Weights of a small GPT-style language model, trained from scratch on English Wikipedia: 4 heads of 64, 4935 steps.
Each number is 200 + 30 x the weight over its row's rms, rounded and kept within 0 to 999. Layers, rows and columns count from 0. The size before them is the row's rms in percent of the matrix's.

# layer 7 MLP up, 1024x256, rms 0.175, rows 13-67, columns 0-63
108,244,219,246,155,233,191,144,98,177,185,187,251,224,225,220,210,180,215,155,210,181,203,197,231,195,220,214,141,238,200,247,195,187,145,203,226,186,232,251,178,181,228,223,188,188,211,257,172,205,205,187,149,173,230,224,195,177,206,224,222,200,228,213,252
111,174,236,225,143,229,181,194,178,207,196,195,214,210,188,212,141,189,186,194,218,165,249,180,123,237,153,163,175,168,186,162,183,225,280,183,205,205,223,254,194,196,172,190,207,176,216,182,259,259,241,188,204,234,166,196,266,233,173,225,147,189,195,183,203
117,146,239,198,151,193,194,190,167,234,208,208,161,163,253,218,194,245,223,226,215,277,187,190,168,207,152,262,237,246,190,181,195,234,193,253,206,205,227,151,216,214,168,196,164,139,196,206,176,175,253,247,190,186,218,168,224,199,175,224,204,200,182,218,196
105,257,262,174,171,215,161,182,195,246,187,151,169,228,191,200,164,163,219,149,174,190,212,207,273,216,218,192,201,199,211,176,170,247,159,162,189,268,230,190,234,206,219,146,232,193,176,220,161,219,188,197,227,201,209,265,204,195,233,196,201,166,192,224,233
094,139,212,228,204,239,236,224,230,180,235,270,185,251,228,201,184,242,176,258,216,212,176,186,199,206,154,209,197,182,216,191,232,214,155,171,174,196,226,241,174,221,221,256,158,182,203,207,156,156,180,212,236,205,197,178,223,181,243,179,158,153,197,197,190
103,216,213,239,182,206,204,189,195,233,188,228,186,202,202,226,152,238,230,204,197,191,163,179,257,249,158,141,174,258,192,229,210,173,214,186,179,190,157,253,190,211,162,234,111,139,231,235,244,209,246,178,217,192,230,191,203,204,175,187,188,180,147,219,232
103,179,192,258,183,219,184,181,181,263,214,245,225,207,213,224,249,169,205,197,181,194,177,208,194,183,229,192,144,203,199,174,220,146,193,174,184,218,220,170,146,171,194,205,205,198,155,238,187,181,209,189,190,193,184,177,194,215,145,196,227,171,210,214,182
109,225,213,156,155,168,157,213,215,168,208,167,186,213,229,221,195,234,137,215,157,247,212,211,130,206,228,207,191,207,292,193,230,162,204,250,207,201,255,179,163,205,209,207,168,196,176,211,224,196,183,183,197,179,183,188,201,238,186,220,237,192,187,191,224
098,217,207,181,247,238,197,254,223,191,159,204,272,228,201,255,170,201,185,206,252,210,219,203,264,203,270,246,195,198,285,241,208,232,222,182,179,153,268,217,214,206,194,209,247,226,139,152,206,208,193,233,258,216,222,199,192,159,189,218,201,172,189,241,182
106,252,203,173,187,221,153,237,208,207,213,143,217,216,210,220,233,232,196,194,205,206,191,202,172,154,198,166,239,191,209,264,177,253,232,187,146,162,158,176,164,260,209,221,228,213,184,188,200,212,222,233,197,140,215,183,249,162,186,173,222,233,157,189,200
103,227,230,206,187,206,216,202,168,191,138,165,172,219,203,159,204,168,191,222,226,201,202,182,165,227,212,211,94,165,194,180,232,241,193,188,185,207,189,242,213,184,194,164,172,179,180,200,143,137,233,180,236,202,207,196,204,168,162,216,187,197,181,195,237
112,274,248,179,202,170,203,191,164,234,156,221,188,167,180,222,225,186,173,231,191,219,187,172,239,190,254,198,227,177,166,211,168,202,197,220,214,246,207,214,188,214,185,242,164,182,148,228,263,204,218,236,244,237,217,226,227,210,211,203,166,231,224,186,221
086,148,195,186,221,192,199,181,198,182,198,209,191,242,173,165,180,167,180,202,215,245,222,159,172,143,256,163,215,225,178,184,211,221,229,218,170,171,190,205,226,175,183,208,213,161,197,177,203,214,217,216,178,218,155,175,191,180,171,240,185,177,147,158,214
102,217,220,234,234,192,190,223,220,216,205,203,166,253,231,228,239,179,207,163,211,183,195,194,193,161,192,162,252,224,239,141,189,208,181,237,186,158,212,215,151,195,183,176,203,223,281,132,188,262,216,131,191,178,235,162,245,162,190,252,208,215,193,280,177
096,237,204,200,145,194,185,190,245,190,166,129,180,244,181,213,205,184,216,191,193,199,220,243,187,179,198,153,195,222,263,198,231,225,183,233,244,186,144,300,234,181,187,204,120,191,201,220,197,226,217,200,237,178,200,222,203,232,230,178,223,232,209,249,175
099,225,173,220,230,236,189,219,210,282,225,190,187,157,228,178,240,182,259,199,162,229,180,167,181,158,127,220,168,234,209,199,210,157,208,254,215,163,233,215,231,204,236,202,178,161,204,194,223,186,163,209,182,243,233,222,200,218,215,205,184,195,174,217,210
101,214,237,251,206,201,214,209,163,200,232,214,246,170,211,188,209,158,184,183,207,155,203,252,207,263,171,247,150,204,188,247,229,229,182,235,180,145,200,179,243,225,224,210,219,204,227,180,177,174,246,169,225,210,226,236,168,183,192,238,270,174,215,203,239
096,222,195,215,243,240,208,162,175,209,157,130,194,171,274,187,189,233,202,236,182,210,190,173,142,187,142,222,194,238,163,188,267,214,203,189,240,239,208,219,212,182,145,191,190,165,211,175,196,186,248,190,231,212,204,175,184,216,173,198,155,217,188,236,170
103,212,187,177,207,183,196,191,212,183,157,167,230,174,157,177,195,191,228,204,204,200,179,217,209,212,187,175,146,294,223,214,198,211,199,227,186,194,185,266,234,197,226,241,192,238,174,180,155,246,149,221,186,220,207,227,158,154,186,187,177,209,192,202,178
100,194,229,296,184,228,189,224,213,206,174,191,200,183,173,223,279,237,255,174,189,210,210,251,213,156,222,212,215,190,146,214,244,195,194,201,216,179,203,182,205,192,216,168,233,219,153,216,263,157,169,239,183,209,265,232,208,174,174,191,224,207,163,187,213
098,186,232,210,188,137,150,228,187,213,158,223,220,218,131,239,184,189,214,191,187,206,208,185,175,243,215,225,193,163,157,192,231,164,205,234,223,193,185,173,233,222,182,192,189,259,178,186,200,173,221,210,182,209,178,220,233,247,193,198,148,220,181,225,194
097,213,214,192,171,177,251,227,243,254,226,211,230,144,247,172,117,185,274,145,196,211,184,201,226,256,185,191,183,184,200,207,211,221,189,163,149,175,220,178,159,199,194,217,177,144,219,194,221,174,173,158,235,217,215,211,220,242,199,223,214,137,200,224,201
096,242,189,215,226,232,227,147,185,218,201,125,186,238,194,184,208,217,196,200,193,181,203,218,204,221,191,245,152,177,205,232,248,223,151,227,179,157,252,152,218,125,225,182,153,208,214,184,223,202,213,236,162,216,157,204,217,183,218,183,171,211,238,187,229
096,275,211,263,239,213,199,241,157,193,203,213,220,170,191,217,186,180,209,155,245,156,242,170,198,219,184,234,222,200,141,164,198,198,196,218,207,204,199,142,177,221,165,211,193,175,201,237,242,222,223,205,127,218,256,232,237,157,200,217,167,177,172,188,214
103,241,215,192,179,123,164,235,191,227,209,190,248,165,223,156,143,217,130,168,173,242,231,207,152,194,209,240,236,119,183,234,244,194,204,246,228,180,177,180,224,173,212,212,231,215,160,190,169,199,243,196,186,200,220,207,213,230,228,223,242,173,191,235,176
104,197,202,187,156,239,233,236,192,222,220,152,194,196,214,190,277,199,218,178,181,249,140,190,227,236,192,175,240,187,194,177,134,240,210,150,197,218,230,192,186,195,155,172,190,198,174,307,250,249,195,170,184,192,232,213,187,121,182,193,206,194,125,266,235
101,218,212,226,238,205,168,243,200,176,139,236,251,164,187,187,210,155,219,230,296,194,154,170,194,215,215,168,184,195,173,212,154,251,173,178,186,176,211,174,194,225,236,161,206,209,201,226,237,242,237,135,188,212,251,214,246,193,165,205,210,229,214,250,216
112,225,234,183,141,219,234,177,198,187,189,158,241,201,222,200,231,195,200,228,218,215,169,216,191,171,228,213,208,234,199,132,200,211,199,173,216,246,166,166,187,211,165,167,148,160,224,171,201,195,177,216,223,178,235,166,227,199,159,220,228,215,191,182,162
094,192,181,205,254,211,183,206,156,221,174,195,232,224,194,211,181,250,211,190,220,217,234,178,213,220,209,168,209,195,174,191,189,184,241,215,228,232,189,198,176,154,178,233,160,202,200,179,166,212,220,234,247,151,199,232,145,165,188,137,230,198,148,219,231
097,206,196,132,232,198,203,204,142,171,217,227,196,178,203,272,248,175,140,231,167,195,139,228,159,196,157,196,237,167,170,208,219,186,241,148,221,199,165,209,221,251,222,202,244,211,226,145,233,128,156,215,229,183,220,152,171,221,269,159,184,237,202,218,229
096,216,171,216,193,189,219,178,186,181,160,249,223,216,193,179,152,184,245,182,200,182,178,272,224,180,232,200,209,146,228,143,198,156,159,154,248,208,235,216,159,198,216,205,189,184,229,166,231,214,197,181,152,165,146,219,192,187,194,170,214,229,223,179,230
105,226,176,206,189,243,174,220,194,256,220,218,122,198,191,220,122,119,257,227,172,181,194,204,170,157,247,178,229,211,223,206,175,193,216,199,134,147,201,223,214,214,188,176,167,206,196,267,203,216,178,200,200,233,197,161,186,221,184,208,213,192,233,199,148
096,173,218,244,225,159,207,192,195,204,195,241,201,148,215,244,199,152,141,173,214,248,115,231,247,243,254,273,167,210,172,165,190,224,230,179,200,183,242,205,165,193,191,183,199,205,208,193,163,205,184,233,245,204,201,238,209,215,215,171,140,236,178,226,188
091,230,250,187,188,168,203,181,212,225,223,249,201,173,171,237,194,215,201,202,230,165,164,198,153,177,191,145,158,209,284,205,185,198,265,278,212,230,199,171,181,208,186,219,232,159,160,228,156,217,213,210,225,193,156,164,255,118,219,173,151,187,195,257,240
097,195,180,183,213,254,205,200,233,190,185,204,221,215,201,229,187,200,180,252,244,161,175,235,188,209,166,190,183,196,174,205,217,213,241,190,188,237,220,137,198,185,209,234,157,226,176,168,188,167,237,197,250,192,142,206,230,212,226,162,234,233,227,233,173
097,195,259,168,154,193,238,201,201,213,163,227,257,200,194,166,222,218,205,197,232,159,236,165,216,190,207,180,200,208,210,224,203,212,198,228,196,204,224,198,195,133,142,175,207,224,248,210,237,256,192,225,212,224,201,155,225,165,208,191,180,225,228,195,182
103,251,213,231,221,184,196,188,245,227,229,253,227,122,181,203,184,181,184,211,169,199,184,217,223,161,167,200,190,241,178,235,197,230,201,188,240,227,150,192,224,258,230,194,244,181,145,224,226,183,255,241,190,178,186,198,142,186,199,165,171,192,135,240,235
093,258,236,166,209,196,169,125,237,169,187,201,166,212,207,212,182,184,181,151,201,191,190,184,227,234,178,184,171,177,219,207,220,173,205,210,214,207,152,204,243,194,172,175,216,171,165,206,235,174,168,162,170,250,212,214,183,188,201,166,228,184,153,212,239
109,173,227,233,238,204,166,231,218,215,193,180,219,258,229,212,188,240,211,205,185,170,176,198,214,245,174,208,167,236,197,220,180,225,215,165,210,209,195,128,226,156,214,230,169,235,142,210,179,169,205,183,274,228,174,202,255,209,190,192,200,189,223,216,182
093,171,162,233,180,191,241,160,222,224,216,194,166,217,219,223,231,180,230,179,183,190,173,199,163,198,188,234,237,199,196,160,218,197,139,195,191,223,214,214,162,225,192,211,174,218,187,166,205,219,149,174,177,217,189,240,249,212,238,204,215,215,220,149,231
098,209,223,137,214,173,193,202,202,235,174,191,196,200,183,223,179,230,252,189,233,196,230,188,183,173,212,227,202,188,222,166,185,205,217,247,247,219,171,230,190,220,213,217,243,199,124,215,196,174,185,246,214,274,204,173,225,218,197,186,169,147,226,228,167
103,218,164,160,213,194,159,230,196,201,225,198,173,176,212,158,162,210,209,199,158,143,175,247,183,180,222,265,202,229,169,223,215,186,213,195,232,203,154,174,183,168,197,185,211,233,214,226,217,196,215,194,189,228,170,246,211,230,202,246,198,193,198,205,156
101,220,195,237,200,169,136,187,236,210,253,212,206,256,205,212,189,179,222,198,246,175,205,160,136,201,201,199,156,218,239,140,199,166,174,168,200,206,206,225,192,219,244,173,204,208,168,159,250,193,182,153,197,208,161,209,210,222,186,163,227,162,184,221,207
102,188,182,201,222,155,145,215,251,213,178,191,211,207,145,206,165,174,252,250,204,222,199,207,165,142,139,211,235,240,232,241,226,267,175,242,197,189,177,181,166,182,221,166,170,248,235,201,273,175,192,212,220,191,218,232,213,208,240,187,197,283,168,254,221
100,224,228,175,226,225,173,251,234,202,169,176,189,216,211,211,198,213,190,226,214,180,156,217,221,196,192,257,202,216,211,232,180,229,152,150,196,234,221,178,208,164,198,199,210,238,174,227,212,190,166,192,173,255,230,212,235,194,247,191,253,164,199,184,216
100,223,260,133,188,228,213,189,183,179,179,170,179,192,222,233,168,231,206,188,183,179,182,207,188,264,200,210,154,242,211,176,200,244,240,188,207,170,196,164,222,234,165,198,195,212,164,173,182,203,225,189,180,159,194,208,227,227,211,180,214,173,175,190,212
104,278,230,127,238,193,222,214,187,202,200,225,160,166,206,198,189,184,213,204,179,224,199,209,195,180,177,223,225,234,215,202,233,234,183,202,128,156,185,193,169,225,186,183,128,201,220,211,189,150,218,224,203,191,200,241,209,165,207,193,232,228,186,217,205
101,187,237,224,212,209,206,204,172,152,201,191,208,254,232,211,154,232,233,149,182,159,216,197,221,184,157,185,215,164,193,194,161,241,193,245,229,222,203,204,241,207,202,106,151,198,184,176,174,205,240,192,207,254,233,217,156,196,133,172,233,189,157,155,225
101,251,201,202,184,197,225,166,168,231,246,193,273,159,176,197,198,206,229,201,174,203,198,191,168,196,161,191,167,165,242,177,200,145,214,244,190,224,214,221,199,224,215,234,218,170,243,189,192,193,206,183,182,251,215,246,270,212,198,265,196,232,165,200,219
099,210,198,220,191,202,240,199,231,218,212,163,214,195,126,212,224,218,230,194,242,202,211,186,177,252,211,223,224,204,249,173,202,226,190,196,163,180,197,134,139,206,183,171,212,190,168,208,230,225,207,186,179,279,220,213,202,180,182,232,137,211,178,224,246
091,208,248,240,173,261,158,211,188,200,161,215,227,177,187,213,242,183,212,235,184,212,184,187,148,183,207,212,195,202,204,209,224,207,230,159,180,212,159,173,119,178,188,214,197,207,191,178,170,197,219,218,212,166,196,185,182,211,206,223,141,165,207,172,220
102,180,154,255,181,203,197,220,149,168,159,222,192,260,165,254,212,193,194,155,171,234,224,200,175,169,229,235,185,189,201,171,220,174,213,170,217,262,185,243,227,160,183,220,201,173,134,193,244,155,242,158,214,151,177,254,193,184,210,200,216,155,194,222,197
098,185,219,221,188,265,188,193,205,297,211,189,233,213,203,219,173,206,210,198,209,177,155,273,210,131,228,212,194,247,185,242,266,245,235,234,188,127,204,212,191,158,199,138,164,256,230,192,152,182,198,172,252,190,185,204,209,190,208,188,176,168,214,174,190
104,284,154,227,246,188,164,125,246,206,171,194,210,202,176,254,207,231,130,224,201,233,199,212,200,229,190,163,178,190,205,199,240,277,217,213,221,218,184,258,227,197,295,207,229,190,179,170,199,232,206,223,190,177,192,243,164,222,226,149,218,141,178,240,185
097,179,215,151,196,193,211,214,202,196,190,186,234,243,200,166,160,201,171,172,205,223,181,238,192,266,215,174,201,268,196,192,162,194,185,259,278,196,233,204,192,223,190,180,188,165,198,196,172,166,200,168,191,171,191,185,185,220,189,199,216,138,179,175,238
# layer 7 MLP down (transposed), 1024x256, rms 0.178, rows 13-66, columns 0-63
109,192,175,290,205,177,193,229,199,197,196,209,171,189,252,218,207,234,204,176,164,243,225,167,177,292,209,205,179,224,214,210,185,227,189,188,243,200,202,249,218,259,201,242,154,220,252,156,149,244,181,213,170,174,194,187,170,188,212,203,200,195,220,178,197
086,385,215,193,220,198,153,214,230,248,188,186,203,241,167,230,177,210,178,215,234,229,173,212,173,225,156,212,182,183,195,221,226,169,211,163,184,196,232,235,169,207,197,245,177,169,155,207,232,197,257,164,198,193,155,213,132,175,216,196,172,213,178,217,185
093,254,205,225,172,243,218,218,189,279,199,194,245,197,242,185,217,241,213,216,235,221,242,253,217,180,135,233,189,208,183,162,185,191,258,219,173,160,228,219,214,245,161,215,178,193,192,213,170,222,190,184,180,200,191,135,246,190,236,155,190,261,183,212,202
106,226,231,224,229,203,225,224,229,178,225,191,211,173,197,169,176,155,225,173,225,198,192,216,254,187,178,175,197,175,218,199,168,226,160,189,207,262,198,185,218,204,178,154,253,199,257,277,192,206,224,185,161,158,213,244,179,282,201,178,203,224,190,233,174
091,205,161,174,196,197,187,182,194,252,168,179,231,222,182,154,233,227,180,236,174,167,207,197,191,175,209,184,167,201,204,164,196,205,259,193,235,210,179,215,250,176,182,245,174,198,209,214,138,239,240,225,188,176,201,166,193,195,251,159,189,195,235,196,239
115,156,202,188,249,202,215,153,203,148,215,206,194,229,193,222,228,152,244,188,186,173,158,100,231,212,219,138,240,198,237,197,202,182,220,238,211,224,162,200,182,156,188,144,150,102,179,163,213,156,237,183,171,208,209,251,209,150,149,199,187,218,194,210,197
104,114,196,196,199,189,175,158,203,171,188,256,170,186,259,235,230,142,271,181,138,185,132,159,200,198,242,186,245,200,162,207,231,238,200,199,130,186,191,152,152,198,187,221,250,225,236,208,249,213,282,237,190,161,257,174,266,201,229,224,183,180,184,201,212
088,326,180,198,182,187,169,211,177,194,253,151,183,224,189,207,214,186,158,159,171,223,183,149,164,239,232,230,205,171,185,198,194,184,203,161,243,226,197,188,203,167,187,191,199,155,234,197,236,213,180,156,183,149,204,215,145,251,194,161,252,228,239,199,219
096,202,217,172,191,191,230,172,175,216,259,217,218,158,225,235,152,186,180,273,192,206,277,224,278,144,202,205,201,166,175,182,216,189,152,160,122,126,190,200,205,231,205,205,197,256,183,185,157,199,255,162,221,184,198,253,168,166,226,192,208,212,168,178,168
100,234,216,263,211,124,182,162,200,225,246,267,232,202,154,219,227,198,184,210,164,188,226,280,187,249,199,202,196,190,177,175,204,255,197,185,185,203,197,178,183,213,223,185,200,238,234,152,189,225,192,220,221,178,179,219,191,198,203,167,163,222,221,164,216
096,218,231,154,147,225,224,207,178,208,255,193,144,174,253,217,171,155,221,214,185,213,244,201,166,214,182,147,211,219,232,212,186,211,250,245,171,163,216,211,209,245,235,172,236,187,166,194,120,167,223,129,293,237,246,169,242,174,169,218,183,233,225,237,202
103,286,250,241,208,198,166,198,176,175,254,210,217,204,234,219,158,206,170,188,207,213,188,199,211,185,196,256,209,174,193,249,179,194,197,182,146,185,181,179,184,228,178,228,214,160,203,203,222,198,230,219,198,212,229,208,197,179,258,183,243,209,171,208,201
084,223,203,181,218,212,243,224,200,196,242,169,202,184,177,198,234,163,166,198,218,157,215,193,158,168,152,213,166,195,226,143,209,228,207,196,205,203,231,168,133,163,169,184,196,215,190,213,213,206,194,119,171,172,226,174,200,218,249,189,243,182,188,145,222
107,279,179,170,215,177,181,200,227,201,223,210,262,209,166,156,234,202,183,187,203,168,180,196,177,209,174,201,166,203,179,222,226,214,272,230,165,183,142,180,205,200,240,202,215,241,222,205,196,132,170,201,223,230,211,176,195,260,218,186,248,175,215,247,240
097,188,155,211,159,182,174,181,189,187,182,253,169,240,258,180,119,199,189,271,163,212,198,216,212,255,184,153,195,249,206,183,187,242,213,229,239,204,180,182,207,203,212,187,141,256,200,205,238,200,225,168,196,186,148,214,222,176,144,176,210,169,261,178,173
094,250,164,234,193,167,146,259,167,197,234,184,245,155,209,174,191,191,155,196,201,213,181,208,241,252,213,232,210,157,172,203,227,228,216,179,174,181,199,197,211,204,260,212,179,215,224,182,152,254,126,196,228,217,170,208,186,199,198,154,214,184,180,258,280
100,185,162,226,151,171,192,166,238,198,225,182,209,246,196,247,166,176,161,209,184,183,178,227,220,208,217,203,170,170,161,210,183,148,187,182,153,182,211,207,180,205,206,153,217,200,185,182,186,188,207,215,201,202,203,242,155,227,179,176,171,185,195,216,196
099,219,200,226,173,212,202,171,178,214,188,151,171,165,152,270,223,238,233,195,217,166,221,179,152,224,203,221,190,187,192,187,214,212,188,235,231,198,185,166,184,185,234,197,101,172,287,207,192,240,213,152,226,202,217,246,258,202,198,231,205,232,204,204,211
104,195,206,264,190,164,200,211,190,181,225,227,197,230,193,211,161,202,237,248,232,208,162,161,211,196,211,163,144,198,170,225,195,192,171,198,192,262,212,225,199,162,203,205,191,216,171,212,176,261,194,194,166,229,182,175,238,228,215,125,201,186,198,205,214
102,213,216,201,210,260,310,195,175,171,157,185,246,199,149,175,158,158,208,179,197,169,175,193,182,243,192,208,165,159,229,237,246,181,241,225,194,193,218,213,171,254,156,213,267,249,225,220,196,186,254,199,205,179,222,184,187,216,185,215,222,236,225,224,170
103,179,181,210,168,193,152,181,205,116,211,162,188,161,235,236,158,223,263,193,226,214,200,253,166,180,166,212,238,218,218,206,208,180,155,237,253,157,227,215,167,213,204,90,190,195,176,172,234,199,221,219,246,196,205,181,200,226,233,191,199,148,193,171,209
092,233,194,224,187,225,154,207,223,191,240,222,228,192,267,261,194,198,206,218,187,184,151,225,224,179,215,180,203,166,142,216,236,117,188,152,185,195,158,149,200,187,220,182,265,198,148,194,185,159,279,239,187,262,238,224,180,178,261,189,194,161,220,226,238
099,172,204,195,189,182,182,229,233,175,183,161,148,222,210,282,161,172,248,180,206,170,195,225,214,206,220,254,254,224,226,195,215,212,193,196,215,232,181,175,295,215,202,179,184,194,201,217,252,216,190,202,179,176,164,185,234,192,231,187,215,156,208,197,188
093,235,195,184,226,205,181,240,202,151,169,197,184,229,245,233,184,199,193,230,156,176,218,195,170,206,179,210,241,224,204,180,213,244,245,196,221,220,244,190,177,208,190,224,171,219,198,166,175,146,224,278,189,237,258,189,211,115,203,202,173,184,202,129,161
096,257,246,149,192,201,213,208,176,231,185,173,181,174,224,190,186,123,185,194,190,184,200,179,186,203,161,176,189,153,218,205,194,168,207,200,224,182,206,157,155,204,251,183,208,262,169,251,192,184,216,179,109,174,194,195,242,174,200,198,164,155,205,239,227
100,238,176,235,189,238,214,190,233,186,186,174,162,137,235,213,275,191,243,215,183,214,172,180,179,195,196,203,133,210,199,206,186,207,231,172,177,194,195,169,175,221,271,232,196,153,228,226,176,236,180,222,131,205,182,177,219,187,131,168,176,203,214,156,208
100,220,212,182,221,225,226,187,207,148,202,250,205,195,180,231,230,165,196,215,187,168,218,172,162,235,293,240,182,152,227,180,237,219,188,186,171,174,168,229,179,183,187,159,176,240,189,176,153,135,213,198,201,215,212,139,220,183,175,208,187,168,209,196,240
102,182,239,186,217,213,172,146,154,217,166,178,206,231,278,186,159,135,184,215,150,198,243,173,190,227,150,202,191,167,217,206,175,236,187,212,199,169,188,242,263,195,193,133,171,234,192,163,212,159,213,190,223,161,234,233,175,214,192,195,237,188,211,202,177
100,152,186,210,202,182,186,221,184,178,252,221,211,184,190,208,251,198,128,203,224,187,215,185,210,193,249,195,184,166,203,177,167,190,190,179,212,239,180,159,220,208,232,250,191,260,226,219,181,247,216,177,146,154,223,219,210,242,221,198,155,238,207,207,182
104,221,215,207,167,179,170,144,184,215,175,157,208,185,140,166,233,185,181,241,241,189,184,167,176,201,226,218,189,207,192,169,203,240,234,190,235,196,230,191,214,243,198,207,218,187,191,194,232,205,233,155,253,180,224,198,196,192,128,143,183,168,168,238,186
099,193,162,211,242,194,185,264,184,165,201,154,191,175,215,228,191,204,256,137,176,198,203,288,189,183,167,213,196,226,202,137,221,141,206,190,197,175,183,190,164,186,213,130,196,210,237,159,195,148,222,236,173,122,163,159,256,197,199,169,243,206,214,216,242
096,201,214,214,187,239,217,185,201,191,224,176,133,235,186,212,192,207,191,177,247,178,204,230,193,166,186,205,227,183,230,190,189,213,182,184,178,190,259,214,214,177,222,170,156,288,146,221,203,223,240,196,197,183,181,225,201,182,194,221,206,213,167,222,229
091,260,177,177,219,151,177,154,248,191,200,221,183,180,144,226,227,213,220,178,246,232,225,174,189,256,167,172,208,157,176,194,232,163,200,223,185,184,210,236,207,231,200,222,186,174,215,212,201,204,197,231,162,206,160,200,197,208,161,218,173,178,232,207,248
085,267,259,186,191,230,215,227,188,197,252,167,217,214,255,162,222,190,202,211,207,250,255,229,215,238,245,192,222,168,140,215,250,211,217,174,292,225,209,191,205,189,229,212,176,180,208,206,224,216,225,224,202,274,225,193,170,186,193,174,213,245,221,235,256
102,127,208,202,189,170,218,203,172,205,181,183,193,178,195,162,203,157,200,236,249,192,152,191,196,166,191,122,232,219,141,214,165,209,189,183,229,185,193,223,176,181,239,224,252,198,209,206,257,182,220,246,219,240,247,205,194,162,225,184,161,199,184,241,257
097,170,174,217,219,232,227,155,153,208,264,195,187,224,207,207,254,228,171,226,225,139,114,186,229,225,159,150,186,230,209,205,223,219,218,186,168,225,210,190,238,249,191,240,239,248,221,180,186,181,185,217,235,194,241,172,226,199,220,172,188,220,192,183,190
110,183,197,218,216,207,200,146,190,211,182,126,231,248,245,231,210,155,222,179,217,199,146,246,182,179,258,193,240,183,212,208,196,148,116,228,194,232,175,173,194,183,198,236,248,164,227,192,188,161,266,207,147,183,192,199,232,228,229,217,214,177,223,189,178
098,305,232,183,217,183,231,230,200,208,166,245,186,158,173,244,192,195,174,226,151,159,229,224,204,186,219,182,213,195,196,195,186,242,210,222,210,166,203,185,215,170,165,142,165,192,252,204,121,184,177,157,201,196,238,227,183,245,217,206,240,185,200,232,213
109,206,215,209,201,207,190,270,157,226,142,189,188,209,160,165,138,251,248,170,209,172,176,243,222,154,190,183,217,185,241,124,246,183,219,157,218,231,183,235,224,192,166,236,235,179,228,136,170,177,172,183,214,200,247,149,208,253,168,165,225,231,182,168,236
097,171,207,110,223,180,272,201,199,226,134,213,158,220,184,218,212,220,159,206,189,211,223,143,216,231,164,182,207,209,186,167,172,215,208,213,156,197,217,148,229,260,168,199,228,148,211,242,224,210,242,216,270,228,233,158,219,170,180,171,197,141,190,205,222
091,225,244,208,179,203,166,172,192,201,204,216,209,166,200,216,188,273,189,172,191,227,163,224,141,225,286,215,229,139,225,178,239,171,223,226,205,205,186,213,184,167,190,214,230,217,190,194,178,229,208,174,238,219,264,220,186,206,225,161,267,261,203,172,218
110,155,147,192,171,221,171,227,216,203,179,188,145,205,206,233,206,245,234,197,225,204,214,202,235,194,217,220,173,201,231,231,209,273,187,149,215,210,149,168,252,221,235,200,222,250,183,210,237,222,244,217,198,189,174,242,170,204,215,150,217,189,196,194,220
106,122,200,210,201,234,240,206,212,177,151,194,218,221,121,196,194,164,195,176,225,177,192,176,162,221,197,182,204,244,203,207,224,210,203,248,218,192,182,207,188,176,188,184,211,174,243,229,167,155,210,209,228,120,157,190,208,177,190,174,197,194,259,214,245
108,235,211,208,248,265,203,214,223,175,199,157,194,207,209,194,188,210,210,250,181,191,195,225,196,195,207,229,173,142,188,209,153,201,143,206,226,171,213,239,201,193,173,191,161,143,243,160,168,172,171,200,163,113,236,168,205,99,203,238,192,200,194,201,231
101,176,200,213,167,223,172,212,206,189,203,165,193,241,256,233,172,220,203,173,184,175,200,208,177,183,228,130,176,247,241,196,183,159,214,128,200,238,198,191,190,186,243,228,227,250,185,153,160,223,157,188,243,264,249,188,231,218,179,192,205,202,184,161,184
099,210,156,215,209,228,173,152,246,210,226,224,288,202,219,194,203,202,225,224,201,234,206,262,194,162,203,203,203,160,158,210,191,183,210,186,174,255,185,203,195,221,165,198,247,205,202,212,175,196,200,196,137,221,180,200,185,202,154,205,218,164,218,147,242
094,132,195,157,176,215,207,202,214,220,141,225,193,239,196,197,200,191,236,230,254,273,191,183,228,160,215,159,211,192,180,189,164,199,185,196,187,182,190,239,206,193,208,183,172,237,160,184,217,209,176,141,203,197,191,202,197,204,169,164,171,145,209,199,192
096,188,262,246,183,213,209,207,237,172,194,160,200,210,216,223,190,241,224,154,216,226,175,188,195,219,205,191,236,166,164,187,192,205,234,249,214,183,212,154,199,211,137,147,195,200,220,188,192,265,154,170,201,250,163,231,199,207,206,201,205,220,202,185,235
100,208,249,189,217,221,175,156,171,216,208,181,176,242,218,183,183,185,109,190,184,174,161,211,208,204,218,215,205,269,176,163,182,163,220,221,192,158,186,215,245,228,207,234,185,218,183,202,232,247,203,140,178,233,186,245,208,207,175,234,198,169,167,250,240
097,255,237,207,187,176,125,153,205,229,216,229,200,179,184,239,183,211,170,245,178,233,184,182,198,232,154,208,200,192,195,164,169,216,212,197,193,167,169,218,182,185,263,218,195,207,209,233,222,167,188,202,217,137,198,195,204,208,154,172,168,186,180,146,209
095,166,197,179,200,191,204,192,199,226,200,217,202,234,210,195,217,169,212,190,189,191,277,196,217,207,183,220,182,211,239,221,233,142,174,230,232,191,197,155,121,193,143,243,262,234,245,180,233,209,197,241,156,237,239,170,204,200,189,218,202,204,250,162,188
105,139,218,221,206,235,226,178,176,201,167,208,180,154,176,165,202,254,226,211,184,218,188,202,180,216,190,217,225,161,198,197,203,225,221,202,148,139,166,206,188,205,219,288,271,170,236,247,205,197,163,182,202,199,199,195,214,196,186,237,184,226,223,155,186
107,252,218,192,195,200,176,236,199,195,198,202,256,173,220,224,173,264,142,179,217,188,180,226,207,189,150,218,200,183,183,189,170,185,206,239,206,165,140,221,199,197,218,158,188,161,213,269,208,181,216,213,195,182,208,210,217,242,151,187,214,166,173,134,256
101,232,183,190,222,228,157,180,202,167,155,209,190,237,158,198,250,226,175,184,205,148,198,169,208,218,210,174,171,222,235,196,224,172,209,225,149,176,235,198,181,160,190,206,245,185,190,224,144,197,180,160,199,203,222,227,213,169,193,176,175,198,195,185,209